config = dict(
    n_head=4,
    head_dim=64,
    norm_place='out',
    rope_base=10000.0,
    qk_norm=True,
    init='uniform',
    init_std_up=0.0494,
    schedule='wsd',
    decay_fraction=0.396,
    batch_tokens=131072,
    doc_mask=True,
    train_tokens=488800000,
    dataset='wikipedia_en',
)
Each number is 128 + 24 x the weight over its row's rms, rounded and kept within 0 to 255. Layers, rows and columns count from 0. The size above them is the row's rms in percent of the matrix's.

# layer 2 MLP gate, 576x224, rms 0.18, rows 475-495, columns 0-111
size [ 97 103  93  97 104 106 101  98 101 109  93  98 100 100  98  99 100  95 102  95  90]
[[102 141  99 127 133 114  88 153 117 161  68  92  98 134 107 173 118 136 164 130 140 133 122 161 121 145 114 115 125  99 150 101 106  98 149 129 121 147 137  93 129 111 182 120 131 145 159 126 162 118 132 126  95  75 132 151 159 132 142 161 150 117 156 119 149 146  98 112 150 115 120 140 149  75 144 114 143  96 131 129 141 114  86 123 120 139 140 157 136 113  89 160 125  88 131 119 117 126 107 151 155 130 115  95  91 152 155 140 137 114 140 118]
 [142 109 136 155 115 133 139  90 138 141 146 184 122 142 161 139  77 106 142 131 106 112 155 103 130 147 119 135 186  75 142 169  68 153 151  78 125 106 134 120  62 140 130 116 156 124 129 161  92  80 176 137  97 141 112 126  83 107 127 114 119 156 103 127 118 160 130 145 115 103 142 102 170 133 143 118 191 202 113 109 160 149 135 132 108 129 103 100 175 142 186 169 123 103 118 100 122 120  94 133 115 124 109  82 121 116 132 159 144 137 135 125]
 [174 111 155 106 152 177 122  69 165 115 151 110 120 141 101 137  90 112 144 131 130 198 110 103 114 104 117 138 139 136 122 136 151 139 175  95  98 150 145 128 127 116 106 119  99 134 102 112 116 160 129  81  94 157 122 118 144 161 172 134 143 123 112 138 170 142 144 129 160 143 100 154 146 148 126 126 120 111  95 192 140 127 143 107 141 164 130 123  82 115 149  91 103 135 140 177 187 115 122 134 175 133 158 109  99 118 142 113 146 136 135 145]
 [167 102 126 142 133 151  92 137 140  94 171 125 115 184  84 122 149 138 119 160 131 116 113 134 105 130 105 154 122 106 140 120 141 128 186 156 122 126 146 129 113 155 133 172 150 144 146 129 155  80  88 150 103 122  77 102 119 148 111 136 119 109 128 112 148 135  91 117 157  86 139  97 106 138 117 142 147  72 100 135 148 142 135 139 165  73 136 170 109 132 109 105 162 113 115 177 150 116  93 120 125 132  93 136 119 140 111 128 123 107 128 163]
 [107 149 148 157 110  95 118 151 101 127 102  86 154  89 131 146 104 131 128 132 128 133 150 136  65 103 159 175 150 148 110 128 160 135 151 101 110 177 174  89 120 136 120 110 182 160 120 126 123 125 138 120 145 119 111  82 107 154 115 149 126 167  91 133 153 170 145 128 102 137 101 107 108  97 130 146 154 131 103 120  95 134 128 104 126 141 180 154 111 155 163 134 111 125 143 126 142 117 150 115  88 115 122 185 117 131 111 128  96 167 116 143]
 [127 161 109  65 173 100 112 129 140 142 165 160 132 127  82 148 126 143 135 147  88  69 134 159 152 171  94  90 122 153 129 168 140 164 126 127 117 128 120 155 152 128 105 112 131  86 100  89  90 101 144 147 106 128 131 118  86  98 139 184 105 126 126 115 109 120 137 126 108 114 114 127 125 124 142 119 107 122 116 128 122 124 137 131 138 122 138 119 148 128 126 161 182 155 113 131 102 111 119 117  72 140 130  86 119 146 162 103 132 133 121 104]
 [131 133 116 140 153 126 142 103 140 110 128 137  91 101  90 149  98 129 123 131 114 123 126 154 160 133 124 101  91 125 144  94 142  97 115 143  92  92 137 131 156 148 127 113 105  90 154 127 127 100 107 117 105 107  93 153 134 170 105 128 123 141 109 124  74 109 168 117 151 107 127 178 134  97 117 145 117 101 105 142 138 139 101 144 107 120 110  96 134 121 133 121 143 219 120 140 155 129 156 106 123  84 105  69 156  94 109 134 117 142 149 142]
 [151 148 143 137 115 160 148 154 126 163 100 126 146 126 127 107 104 183 160 170 132 135 124 114 106 102 147 103 132 126 149 166 136 147 122 118 155 137 129  88  89 135 130 117 144 120  91 173 132 150 111 128 114 113 167 115 129 135 181 133  91 110 115 103 120 130  90 147 125 110 134 136 117 119 116 119 142 154 113 144  77 163 145 150  74 159  70 139 137  89 117 108 166 147 140  99 147 147  95  68 137 140 137 132 154 150 152 142 134 159 144 119]
 [113  73 156 122 129 109 170 171 123 153 125  96  73  86 116 160 113 100 125 135 147 135 168 142 133  97 162 126 144 141 136 102 108 168 113 132 162 133 118 158 141  79 162  96 128 129 102 192 103 133 114 108 121 115 106 119 160 112 141 152 141  84 126 135 153 119  99  92 124 120 125 125 166 103 155 112 102 129  79 163 111 157 110  88 127  99 133 120 129 143 120 164 112 112 116 108 146  98 172 127 111  89 130 152 122 155 122 164 137  93 140 146]
 [ 89 125 154 150 145 115 129 105 111  92 115  86  75  69 136 146 107  88  91 135 159 104 153 154 148 176 100 142 121 115 129 102 136 111 137 171 111 132  86 186 181 142 156 126 160 135 163 176 127 126 118 139 133 125 134  98 136 146 160 146 114 117  80 170 151 137  94 112 103 150 119 124 134 110 137 112 140  95 152 137  89 105 144 156 127 143 133 146 135 167 135  99 147 130 134 132 128 135 123 116 117 128 115  97 132 137 116 124 106 136 124 138]
 [144 109 119 104 154 137 110  85 182 141  91 124 115 145 137 106 139 108  87 120 148 178 127 117 118 133 143 159 104 157 124 135 169  79 123 169 161 120 151 123 119 141  78 114 131 191 148 148 143 166 146  98 165 120  98 143 147 130 189 154 136 100 134 112 141 167 117 102 111  93 163 152 131 112 106 140 137 129 118  99 142 137 100 169 119 111 131 125 121 111 100  97 134 141 138 161 148 108 196  88 106 157 142 121 146 109 119 126 128 140 108 130]
 [133 136  91 154 128 143 129 140 104 123 154 115 109 131 108 161 131 130 140 121 113 163 114 102 118 171  94 152 116 116 194  71 127 141 153 122 122 181 144 142 125 124 129 103 128 100  91  94 154 152 105 107  95 120 139 138 174 126 150 141 105 122 115 120 111 167 164 119 130 157 128 166 123 117 131 176  95 133  96 121 142 162 119  95 125 177 132 131 136 129 102  97 127  89 115  60 117 125 177 121 155 125 102 104 127 138 152 172 131 105  94 189]
 [131 157 126  88 135 119 144 155  88 156 150 109 123  97 102 138 135  99 115 142 113 100 124 182 145 124 188  92 121 164 142 119 112 160 132 140  85  85 115 140 124  80  90 108 155 145 119 175 116 110 156 102 131 113 124 149 136 113 146 112 157 153 122 128  93 125  90 107 102  85 128 125 117  90 103 154 125 143 100 102 121 117  99 102 137 119  93  81 143  97 143 134 142 113 107 114  92 126 116 139 128  78 117 145  91  84 119 103 128 125 126  90]
 [144  71 104 118 124 138 135 141 126 128  99  90 128 130 123 129 123 158 122  83 117 127 148 147  65 120 186 100 135  99 106 119  96 160 126 153 120 112 146  81 164 153 185 165 151 118 156 110 121 113 160 136 121  93 152  96 127  85 174 184 155 125 109 128 108 134 164  94 103 186 127 157 128 146 114 146 137 130 106 170 143 146  82 103 134 145  92 163 124 143 172 153 144 117 146 120 103 102 136 114 133 134 125 162 141 117 107 150 136 144 115 157]
 [147 102 109 135 144 150 128 127 121 137 118 159  89  95 100  89 131 121 117  96 182 160  99 141 108 159 130 122 137 135 106 156 129 120 164 129  98 100 154  74 116 122 146 137 161 121 114 118 150 159 152  82 102 160 118 140 100  85 146  96 176 114 111  87 185 152 155 129  94 144 148 106 131 145 146 161 133 135 115 115 116 134 136 142 164 131 168 152 126 131 144 119 128 112 132 105 133 122 122 139 123 132 136 156 115 144 125 117 129 152 113  85]
 [ 97 135  99 125 103 130 150  88 109 135 150 134 141 112  88 124 162 138 138 122  97  93 147 146 123 146  94 107 136 116 159  84 129 109 138 136 136 163 136 153 125  93 143 130  98 114 122 122  87 135 120 140 107  81 134 142 141 124  94 174 128 122 112 115 139 169 162  90 124 133 110 137 144 118 102 126 149 119 118 147 123 144 116 107 151  91 176 143 175 142 146 142 170 135 146 133 149 104  85 126 171 152 117 153 119  91 133 152 117 115 120 150]
 [110 143  95  56 134 112 132 112  97 119 174 129  98 100 115 188 101 173 126 163 112  95  95 153 122 119 136 131 152 153 113 119  89 133 125 125 127 138 126 105  99 161  98  87 132 103  96 127  88 123 160 126 121 152 111 104 150 192 138 167 107 116  96 146 139  86 143 183 133 152 141 113  99 107 115 114 102 103 130 128 148 123 120 165 122  87 157 129 114  97 121 113 108 148 148 130 150 119 143 119 147 143 143 153 121 118 162 123 160 112 113 131]
 [127 109 112 154 102  99 118  99  64  88  98  95 143 107 102 107 135 144 140 106  87 114 135 126 128 135 114 132  96 130 117 132  88 183 103 123 115 135 102 119 102 111 129 128 135 175 131  71 135 158 123 112 103 137 114 110 135 114 127 163 154 162 136 152  99 144 107 141  90 144 144 171  88 135 128 103  97 132 121 122 118 136 141 120 148 144 177 144 129 141 128 104 176  73 160 163 111 154 118 116 166 138 158 129 169 141 139 108  85 151 128 151]
 [143 112 110 142 163 125 168  83 114  96 103  99 162 115 122 121 136  92 126 111 113  99 141 142 136 125 111 131 129 102 184 115  88 145 138 134 150 169 101 138 150 190 147  58  96 159 122 158 104 153 153 118 124  96  85 132  98 145 182 152 124 138 156 123 139 153 146 132  96 142 120 156 133 113 126 120  78 154 137 164 135 100 109  99  85 125  67 138 137 156 122 126 147 127 124 120 141 135 143 151 130 117 145 135 124 119 113 117 130 119 183 127]
 [118 125 114 135 142 135 141 140 108  99  83  99 149 140 101 135 114 126 170 159  88 140 155 113 136 115 114 156 121  86 136 148 142 158 146 139 122 107 121 131  78 135 132 165 117 120 118 108 143 184 133 155 114 113 179  98 146 193 155 129 134 173 133 122 165 139  99  93 154 186 113 129 117 137 131 121 125 165 113 116 132 153 133 127 127 117 159  97  96 142 115 121 140 148  88 146 137 146 153 160 119 155 105 116 142 127 122 108 119 125 158 167]
 [105  77 126 116  69 129 110  96 139 116 115  61 135  89 142 155 115  99 133 132 105 169 154 136  80  94  62 132 156 146 130 118 144  43 115 152 111 115 144  95 146 138 137  92 152 137 123 126 102 134 123 146  93  77 136  98 116 118 103 144 129  94 146  89 166  96 108 133 125 159 161 112 154 139  90 130 148 146 115 109 117 136 103 130 124 142 167 105 148 142  81 152 140 113 160 158 120 133 102 141 117 134 121 167 136  74 162 100 113 107 103 106]]
# layer 2 MLP up, 576x224, rms 0.188, rows 475-495, columns 0-111
size [ 96  95  88  95 108 107  97 105 106 108  94  98  96 107  97  96  99  98 103  93  92]
[[131 106 112 145 114 173 167 175 148 182 150 139 138 135 149 142 167 142 108 134 161 145 148 178 142 114 171  99 125 152  93 128 157 166 151 134 124  97 136 134 101 137 155 123 120 134 143 182 125 122 111 154 125 113 171 141 149 132 158  99 109 106 126 136  88 121  96 122  68 170 135 153 119 158 137 138 166 109 176 141  76 113 159 117 138 132 121 169 109 131 124 160  77 130 108 122 126 179  97 157 150 116 156 119 163 109 122 128 122 126 103  88]
 [129 147  88 143 121 160 145 176 152  91 135 117 132 144 123 128 158 147 102 119 104 165  99 153 128 182  98 109 117 138 133  71 157 149 130 158 140 136 141 157 144 153 126 111 121 132 102 106 146 153  88 104 100 162 152 160  71 152  85 153 124 114 122 117 119 116 133 110 104 125 145 138 128 150 149 105 110 102 128  90  90 106 146 106 141 126 103 133 154 133 132 109 110 135  98 178 108 112 136 112 126 123 146 150  75 135 109 164 151 120 150 125]
 [ 91 132 145 109 108 125 100 136 106 134 135 121 101 105 139 107 136 125 116 114 123  68 118 139 139 123 144  79 110 121 159 129 113 117 129 141 193 137 110 127 140 151 126 146 162 101 161 119 121  80 104 105 109 119 175 133 127 126 140 115  99  89 108 162 103 116  84  88 123 136 145 121 135 144 145 132 113 131 165  97 143 126 136 128 127 122  94 161 129 130  89 170 100 123 143 156  87 125 124  94  94 139 108 132 154 128 128 142  94 163 149 143]
 [ 97 120 106 116 122 159 124  97 157 103 160 128  85 158 142 145 145 139 150  97 160 143 159  57  92  84 159 129 141  93 157 137 119 126 131 100 131 135 178 146 138 109 122 107 102  81 156 155 130 160 109 108  83  90 117 133 106 123  79 132 114 135 153 149 188 146 120  97 136 143 123 136 130 122 111 151 161 109 120 133 102 104 142 126  99 146 128 148  71  85 144  50 120 141 123 141 121 146 160 163 139 131 151 130 133 144 150  99 127 135 120 123]
 [139 166 111 129 106 148 189 146 137 128 122 114 163  97 132 115 131 129 154 115 123  85 151 162  89 142 181 131 158 113 183 112 148 166 118 185 134 128 143  70 139 135 176 126 151 109  84 151 144 118 145 177 142 106 145 113  84 116 122 121  80  93 139 118 147 153 141 133 169 139 134 135  99 101 122 153 102 150 138 119 136 131 136 127 167 107 147 144 128 121 109 162 116 149 145 153 114 108 125 150  96 116 187 113 122 134 132  97 131 163 117  69]
 [124 141 107 143 111 142 145  96 135  62 122 155 183 122 141  76 164  95 124 142 129 110 124 134  97 103 116 133 127 145 117 128 110 133  85 139  95 133  98 147 123 112 198 136 128 146 126 136 161 131 121 158 121 119  77 125 129 116  99 135  80 118 126  68 105 126 150 123 144 135  99 131 186  96 124 136 116  90 151  86 115 174 164 121 128  88 136 135 170 149 146 116 130 118 128 123 125 121 150 119 127 105 179 188  91 121 130 107 135 127 149 114]
 [111 153  90 150 102 143 144 125 141 127  89 112 137 123 168  87 135 129  93 102 148 129 157 155  95 119 157 115 126 129 144 157 135 128 103 137 154 110 118  92 150 145 188  95 130 178  86 149 135 144 140 129 127 131 144  76 137 138 122 153 153 112 108 163 138  72  94 137 129 119 174 151 122 159 136 110  95 113 154 135 164 115 130 105 106 163  89 119 125 118 119 134 127 146  85  91 108 180 123 125 126  78 154 105 118 126 145 132 119 147 121 137]
 [164 174 135 157 135 121  97 128 123 141 119 126 135 146 170 120 159 171 150 116  92 133  92 119 100 150  89 146 105 134  91 152 152 137 119 110 101 141 132 134 126 149 129 118 122 145 129 138 126 137 159 107  78 110 115 117  58 152 143 123  93 113 167  85 150 132 131 125 133 136 125 139 105 118 124 126 169 164  96 174 107 134 141 107 126 105 153 131 122 126 129 125 139 138 182 104 125 175 106 129 124 108 113 135 108 136 137 142 100 143 127 136]
 [141 120 123 144 127 136 161 106 125 154 136 127 133  81 135 148 137 134  92 170 110 176 125 142 127 103 133 152 156  88 119  93 119 139 137 161 144 109 137 157 160 116 135 155 111 121 163 119 138 148  94 109 145 131 138 133  91 126 129 153 170 116  81  80 111 142 181 121 149 133  76  98 176 119 125 122 126 104 108 125  97 122 160 140 154 153 142  53  99 128 174 130 123 116  91 165 110 115 107 117 160 159 105 148 140 134 173 122 119  97 166 127]
 [102 106 117 123 154 154  76 158 154 157  91 150 148 149 101 139 139 135 122 114 161  81 162  86 135 147  93 183 175 106 100 184 192  96 128 159 149 145 136  72 156 158  97 133 162  68 128 142 121 152 110 110 120 133 120 127  80 102 140 111 137 127 108 131 162  96 101 133 145  77 144 160  94 143 142  99 107 101 124 163 119 120 148 124 118  91 149 146 126 149 143 132  94 137 124 131 125 174 132  94  96  90 122  97 114 142 161 156 123 148 143 112]
 [196 137 114 150 130 115 159 138 152 101 197 169  98 137  93 118 160 132 127 174 167 148 126 103 137 106 100 129 138 122 108 109 142 108 124 127 141 120 136 136 133 139  97 106 123 149 152 188 120 125 138 157 118 145 136 128 111  74  88 136 147 124 146 141 165 126 155  99 106 129  95 130  78 143 131 108 114 116 161 136  96 102 112 112 180 152 145 135 145 138 136 135 141 111 110 125 158 110 134 133 131 147 119 127  98 131 119 147  91 134 135 113]
 [122 127 115 124 118 127 161 129 102  95 153 105 146 153 127 114 114 128 109 130 114 145 151 129 150 168 112 133 127 154  80 105 134  61 127 169 133 146 120 132 160 122 134 117 113 151 142 104 149 144 132 102  89 170 100 151  94 147  92 146 127 109 119 124 146 132 144 166 115 105 131 169 135 169 134 105 132 147  87 111 106 134 138  99 146 135 102 118  96 150 155 148  90 160  81 137  71 168 144  82 113 136 134 132 121 119 148 119 103 138 125 167]
 [156 134 151 132 101  95 131 117  96 124 150 119 137 146 147 123 133 155 122 100 121 121 139 115 129 111 147  89 135  58 145 134 121 114 103 104 122 143 131 113 146 117 164 166 121 105  82  92 138 150 107 135 137 126  91 110 111 120 144 135  90  95 117 171 122 133 190 160 138 106 123 131 108 135 124  93 100 104  93 120 153 139 144 102 115 128  89 128 125 137 147 143 129 164 144 122  96 152 155 125 121 168 122 166 159 149 103 105 116 101 136 143]
 [117  87 116 105 146 128 152 149 131 112 117 156 106 112 125 129 144 114 137 152 126 158 118 163  75  84 154 100 165 108 148 136 138 135 154 133 110 123 176 137 122 151 101 159 180  81 109 124 116  92 153 116 142 122 136 121 133 110 159 131 157 137 137 129 163 145 169 131 140 131 138 150 109 129 162 135  99 158 157 101 163 152 144 133 121 111 105 130 118 126 115 124 117 124 179 184 130 113 128 150 151 118  61 122 117 142 149 141 142  91 123 115]
 [115 151 121 111  92 143 115 179 102 137 141  88  90 126 140 145 113 133 106 109  77 142 128  97 108 139 104  68 142  86 125  90 103  87 100 140 108 136  99 145 135 131 132 113 128 142 135 162  90 126 154 149  98 145 127 160 123 105 129 159 115 117 170 139 165 133 140 153 142  93  98 121 152 121 145 147 112  85  66 128 114 160 127 148 114 133 107 104 108 172 112 113  99 144 121 123 104  90 167 132 143 111 150 151 117 117 132 156 144 134 123 134]
 [119 182 132 124 155 126  86 131 150 153 117 131  83 145 152 104 170 119 131 127 146 148 120 108 152  91 123 129 131 150  65 133 140 134 100 163 116 120  81 112 147 152 135 162 104 127 144  65 165 195 161 170 145 171 143 134 106 144 158 137 104 111 134 107 159 138 126 152 141 141 164 128 175 158 153 137 130 115 139 134 171 140 130 158 104 118 129 151 111 125 159 164  85  66 150 164 120 120 165 107 140 139 153 142 163 147 144 119 101 156 132  89]
 [109 123 128 153 139 139 120 177 154 113  95 160 108 120 147 116  93  99 122 107 107 108 144 171 128 151 140 131  74 156 128 151 127 101 156 120 135 140 123 132 146 115 111 147 127  74 140 100 170 123 122 156 138 127 137 150 134  99 118 159 106 130 129 147 146 136 120 141 105 125 113 165  93 103 147 139 125 143 153 144 153 129 124  78 107 148 150 114  88 112 144  67 136 141 141 115 120 129 145 119 137 148 144 158 145 131 134 104 121 140 182 135]
 [129 143 109 120  82 108 103 155 130 148 146  94 138 153 102 114 105 159  82 108 129 135 133 137 102 103 148 180 159 134 159 122 173 116 103 165 123 133 136 114 181 145 116 180 128 106 177 175 151 151 115 127 152  86  90 119 121 158 144 131 100 147 157 141  84 152 143 166 132  94 108 128 122 129 102 144 111 165 130 147 145 132 101 129 124 127 133 115  88 157 125  83 160  95 130 182 132  87 146 106 134 154 122 142 119  98 143 175 149  85 148 148]
 [ 94 100 108 150 115 137 121 122 161 148 104 127 137  75  74 126 173  87 121 116 111 125 118 130 159  94 139 109 107 110 137 112  98 119 158 117  79 103 132 134 141  96 157 151 169  98 145 137 144 161 102 165 134 139 158 157 123 135 117 144 152  97 128 132 120 125 114 101  80 179 110 105 119 102 119 131 139  95 127  87 135 141 112 140 128 150 106 135 143 123  77 156 138 143 154 125 123 126 106 138 154 149 111 165 149 100 116 129 130 113 119 128]
 [139 161 116 112 134 147  59 103  96 141 164 133  90 127 155 118  88 119 129 100 116 126 117 128 155 109 109 143 119 134 128  98  98 135  82 163 136 114 131 139 157 128 125 124 144  75 107 118 123 129 107 120 140 126 135 118 137 147 131 136 108 151 142 113 142 166 175 138 135 130 125  90 133 128 130 111 106 129 134 109 124 138 138 146 118 177 122 150 108 123  99 115 157  95 117 115 139 122 129 100 141 110  78 118 104 159 118 110 168 130 113 115]
 [109  96 164 134 143 110 135 127 125 140 129 119 124 167 148 115 112 154 134 150 139 104 136 117 130 136 136 140 121 142 183 140  96 133 125 123 173 124 100 150 185 145 144 178 104  96 161 120  90 120 108 202 180 161  94 138  86 120 146 109 150 174  93 114 134 131 131 126 118 135 120  98 135 179 111 112 116 123 120 155 119 110 138 119 102 135 141 175  62 161 158 160 107 145  79  77 124 109 172 108 133 117 158 118 187 137 156 135  69 166 183 128]]
# layer 2 MLP down (transposed), 576x224, rms 0.16, rows 475-494, columns 0-111
size [ 98 100  91  98 107 102 101  98 102 113  92  98  97 105  97  95 101  97 102  89]
[[123 121 148 122 127  74 134  98 144 106 120 119 137 115  99 135 111 140 142 115  67 110 103  99 130 149 122 157 112 100 132 129  92 113  91 130 111 114 114 127 166 114  70 126 153 134  83  73 130 125 126 116 129 163  97 139 121 128  74 136 180 150 162 131 128 139 149 154 170  94  98 105 147  84 113 138 134 170 119 136 135 161  86 126  87 117  97  80 131 122 119  77 150 125 176 123 138 110 131 113  95 113 102 124 108 110 105 134 135 139 150 158]
 [148 159 176 120 115 121 133 110 112 186 103 158 127  89 144 118  96  93 162  72 122 108 180 139 141 102 112 141 101 113 131 121 128 114 139  99 128 103 110 121  84 115 121 140 138 121 150 135 154 121 142 142 131 165 118  99 135  91 104 132  98 134 162 104 104 140 111 157 171 138 146 150 102 109 171 132 115 109 117 129 148 114 127 194 106 115 124 121 116 133 102 151 152 137 116 110 168 163 143 127 161 121 127 121 141 119 138 115 141 154 134 124]
 [173 124 139 121 166 133 141 105 182 137 139 116 117 129 139 156  79 134 129 130 135 193 132 129 129 122 103 138 152 158 124 130 139 128 142 109  89 140 128 116 105  85 138 108 105 158  81 102 160 166 126 123 154 146 109  97 149 138 141 146 140 148 124 131 165 155 181 161 102 152 112 132 172 114 129 118 140 103 107 180 137 150 133 103 146 161 124  96 136 110 157 105 128 118 141 142 167 143 133 157 160 152 158 138 108 151  93 119 167 136 138 105]
 [107 147 142 110 141 146 117 115 118 153 135 112 134  88 129 122 122  82 107 144  99 124 126 139 172 135 128 161 123 154  98 132 122 123 117 142 109 148 150  98 154 106 137  79 164 160  96 137 122 103 167 104 152 154 123 135 131 166 153 119 138 155 103 127  68 169 155 124 159 125 140 134 128 113 123  92 107 106 130 137 154 162  95 139 159 109 150  95 172 153  92 158 133 108 145 113 195 122 120 112 139 104  96 109 132 143 114 132 127 115 168 131]
 [106 118 125 111 130 117 156 117 134 171 132 117 184 120 163 136 133 157  86 147 119 162  99 134 128  98 119 143  97 163  90 133 113 113 115 163 102 100 128 105 160 152 114 126 171 127  87 135 128 151 146 117 167  90 122 143 168 160 117  97 153 128 148 152 111 135 155 126 115 106 126 102 100 138 143 115 143 126 132 120 122 144 126  77 125 115 114 156 144 124 123 104 143 131 140 144 122 103 166 111 153 167 116 126 163 104 102 166 139 137 157 155]
 [118 124 133 113 137 138 137 173 110 202 154 104 101 121 104  99 123 134 151 109 154 124 113 123 155 140 145 131 106 132 109 150 141 126 173 141 145 152  96  96 147 134 101 134 163 121 122 142 155 140 171  79 116 139 116 144 150 121 113  94 131 150 123 136 126 129 129 104 129 134 142 129 114 161 142 113 115 136 115 140 108 127 146 116 122 133 174  91 113  96  84 102 132 154  91 156 144 198 110  60 118 109 163 145  97 110 125 179 112 125 118 124]
 [ 89 124 172 120 118 160 122 134 107  96 158 116 165 174 109 124 131 116 119 188 147 101 132 122 155 117 124 136 130 147  92  74 102 154  96 131  93 185 158 110 137 133 136 135  99 130 124 100 168 130 139 135 162 165 134 107 157  71 154  99  96 140 137 114 137 138 156 130 172 166 109 134 140  97 160 115 174 148 116 142 154 119 125 199 143  95 137 160 158 127 163 129  88 111 181 144 124  96 138 167 148 153 131 114 104 160 118 144 162 110 124 112]
 [139 184 106 127 167 136 163 147 118 132 148 100 145 106 107 102 149 149 134 152 118 177 184  86 133 108 142 114 143 135 141 142  92 145 131 110 131 139  91  93 137 137 161 126 137 112 127 123 128 114 105 172 118 142 124 129 182 131 133 129 167 133  97 198 112  80  90 123 105 132 121 153 118 125 166 133 125 171 103 137 112 140 127 160 131 139  90 108 123  93 171 134 156 129  87 122 138 129 155  92 162 168 116 148 159 129 157 117 164 125 133 139]
 [140 132 127 101 136 152 111 148 146 128 111 123 142 129 162 112  65 147 146 136 132  85 134  86 124 169 114  86 116 152 129 120 148 118 159 149  97 129 103  91 119 155 171 137 119 160 133 128 101 127 121 137  90 127 172 177 134 144  93 123  93 169 127 180 125 133 106 104 128 152 123 153 108 122 108  99 163 107 119 137 188 130 116 156 114 134 124 168 125  92  94 127 123 149 115 120 132 111 123 155 100 135 157 112 100 125 111 110 159 168 142 118]
 [104 137 159 166 127 133 170 129  96  72 149 108 111 109 120 143 124  96 137 118 154 128 151 170 148 137 143 133 104 133 153 148 152 130 107 110 142 144 103 155 102  83 174 159 133 185 129 111 140 148 111 122 139 165 120 117 137 149  98 207  96 154 153 173 100 141 140 138 148 178  81 114 118 126 112 121 120 122 159 147 115 102 132 139 116 116 120 133 117 128 142 126 167 130 107 105 157  85  72 163 137  66 133 141  98 158 109 149 138 158 159 115]
 [ 76 100 122 135 137 148 101 139 159 175  77  86 155 169 174 149  89 143 108 130 102 108 143 169 134 146 119 170 132 157 133 148 111 105 157 143 131 122 155 105 114  77 102 104  97 144 125 141 156 137 151 106 164 119 142 125 159 162 159 104 117 120 121 121 125 140 113 123 157 119 168 120 131 104 116 163 104 134 144 124 123 152 139 137 101 142 127 120 133 155 122 103  95 147 150 150  97 187 148 111 121 133 136 159 141 111 165  95 124 109 105 106]
 [133 137 116 117 144 125 165 171 123 133  98 145 112 117  83 101 104 125 128 129 153 127 129 119 131 119 136  97 160 123 151 170 154 162 147 124 138 129 120 104 104 149 120 153 176  67 143 117 103 133 114 146 147 100 106 138 146 129 174 127 130 106 140 106 112 155 141 130 135 164  92 152 123 115 111 162 126 133 190 108 172 144 163 152 105 133 136 151 144 128 114 137 149 106 108 144 133  96 127 156 148 129 114 167 170 140 109 144 162 146 120 110]
 [115  96 107 118 116 131 166 116 168 167 133 108 111 117 128 123 161 130  97 118 108 124 158 127 114 144 141 148 101 187 137 128 124 154 122 106 114 156 149 106 110  85 120 134 175 155 139 166  88 121 123 118 115 113 200 123 158 129 108  97 138 147 161  90 150 126  76 127 124 108 153 101 119 182 150 157 163 171 130 147 123 119 100 153 186 156 159 175  99 132 123 130 137 135 102 117 141 129 129 127 140 107 143  76 104 106 149 110 137 148  82  87]
 [145 125 128 125 122  94 127 157 113 145 124 123 150 106 131 107 117 139 151 112  92  85 135 118 152 159 107 100 112 144 115 129 130 135 107 166 157 176 125 130 132 111 131 101 138 118 127 102 113 129  96 101 104 146 142 105 116 108 142 102 147 124 134 156 131 187  62  94 147 113 112 159  98 142 152  84 149 110 107 123 106 145 134  98 136 146 131 100 131 160 115 125 128  90  95 103 135  94 142 115 117  99 153 146 157 120  66 143 126 115 115 107]
 [147  73 193 122 136 101 126  84 147 106 116 153 138  95 108 141 153  94 106 157 175 146 131 170 106 133 133 150 119 124 128 154 151 159 148 109 159 134 151 159 129  81 138 111 131 120 143  91 139 123 132  88 134 152 133 120 112 151  74 110 144 130 105 102 144 114 122 146 113 133 162 159 117 102 114 129 147 138 126 125 147 136 118 115 168 128 142 141 161 126 134 136 161 122 153 165 154 115  96 122 136 140 141 110 157 129 130 143  71 129 119 107]
 [146  72 130 101 108 102 136 122 124 112 121 126 148 106 140 160 137 103 140 102  66 103 133 170 110 162 127 138 141 137 183 103 124 141 167  79 166 147 153 171 155 105 132 107 118 176 110 144  68  71  87 101  77 118 141 110 164 119 119 111 158 142 111 103  96 116 142 115 136 142 106 142  83  82 120  95 125 105 172 135  94 134 121 112 133 101 113 165 147 152 124 105 165 169 111 165 122 113  68 137 131 131 114 122 104 145 127 149 117 159 104 146]
 [110 147 179 123  80 183 153 108  88 123 127 142 129 148 143 120 135 179 167 148 135 117 145 133 158 150 115 145  95 128 163 112 146 127 121 157  90 148 134 126 118 105 117 110 112 167 148 136 125 143 113 157 122  96  98 129 170  90 120 100 134 165 114  92 165 129 100  97 121 155 145 131 175 115 119 126 170 145 127 129  88 120 109 138 125 125  84 123 128 118 124 114 128 153 115  90 125  99 137 148 110 109  79 146 144 158 154 126 130 119  71 167]
 [149 149 117 168 136 129 190 104 118 122 103 157 132 131 130 120 134  82 171 161 120 105 130  98 132 112 111  85 108 125 130 110  89  97 139 116 106 139 103 138  94 141 148 107 100 155 142 117  90 121 133 101 171 145 116 132 142 116 156 119 141 103 110 118 124 130 121  99 114 154 128 148  97 142 167 103 157 119 140 114 139 144 173  88 172 133 146 103 181  90 121 157 121 138 145 102 103 171 127 146 163 159 121 117 170 155 157 138 143 153 134 156]
 [161 132 116 137 121 144 172 105 100  86 130  99 126 135 172 150 129  92 127 108 104 132 141 122 116 102  97 136 147 115 129 188 129 163 121 120 130 130  86 146 127 146 144 101 108 119 130 119 114 111 148  82 110 106 128 162 129 124 108 113  97 117 156  97 123 147 125 148 118 121 136 129 127 151 148  85 110 180 108 147 128 144 157 131 110  93  84 174 107 146 132 102 148 181 113 111 111 147 171 127 125  80 179 146 151 160 103 121 121 139 111 114]
 [117 127 133 122 130 112 141 152 166  95 136 119 137 150  80 164 139 153 156 125  87 124 138 145  86 117 152 103 125 130 121 168 140 116 132 102 120 148 115 109  80 140 145 135  74 158 129 130 143 107 126 151 152 118 110 102 128 118 172 124 122 135 129 152  90 138  84  98 111 148 130 130 147 115 169 136 132 152 115 132 149 157 149 120 133  89 128 117 134 129 169 129 108 150 125 147 158 121 116 159 135 123 156 144 188 121 136 119 121 109 142 144]]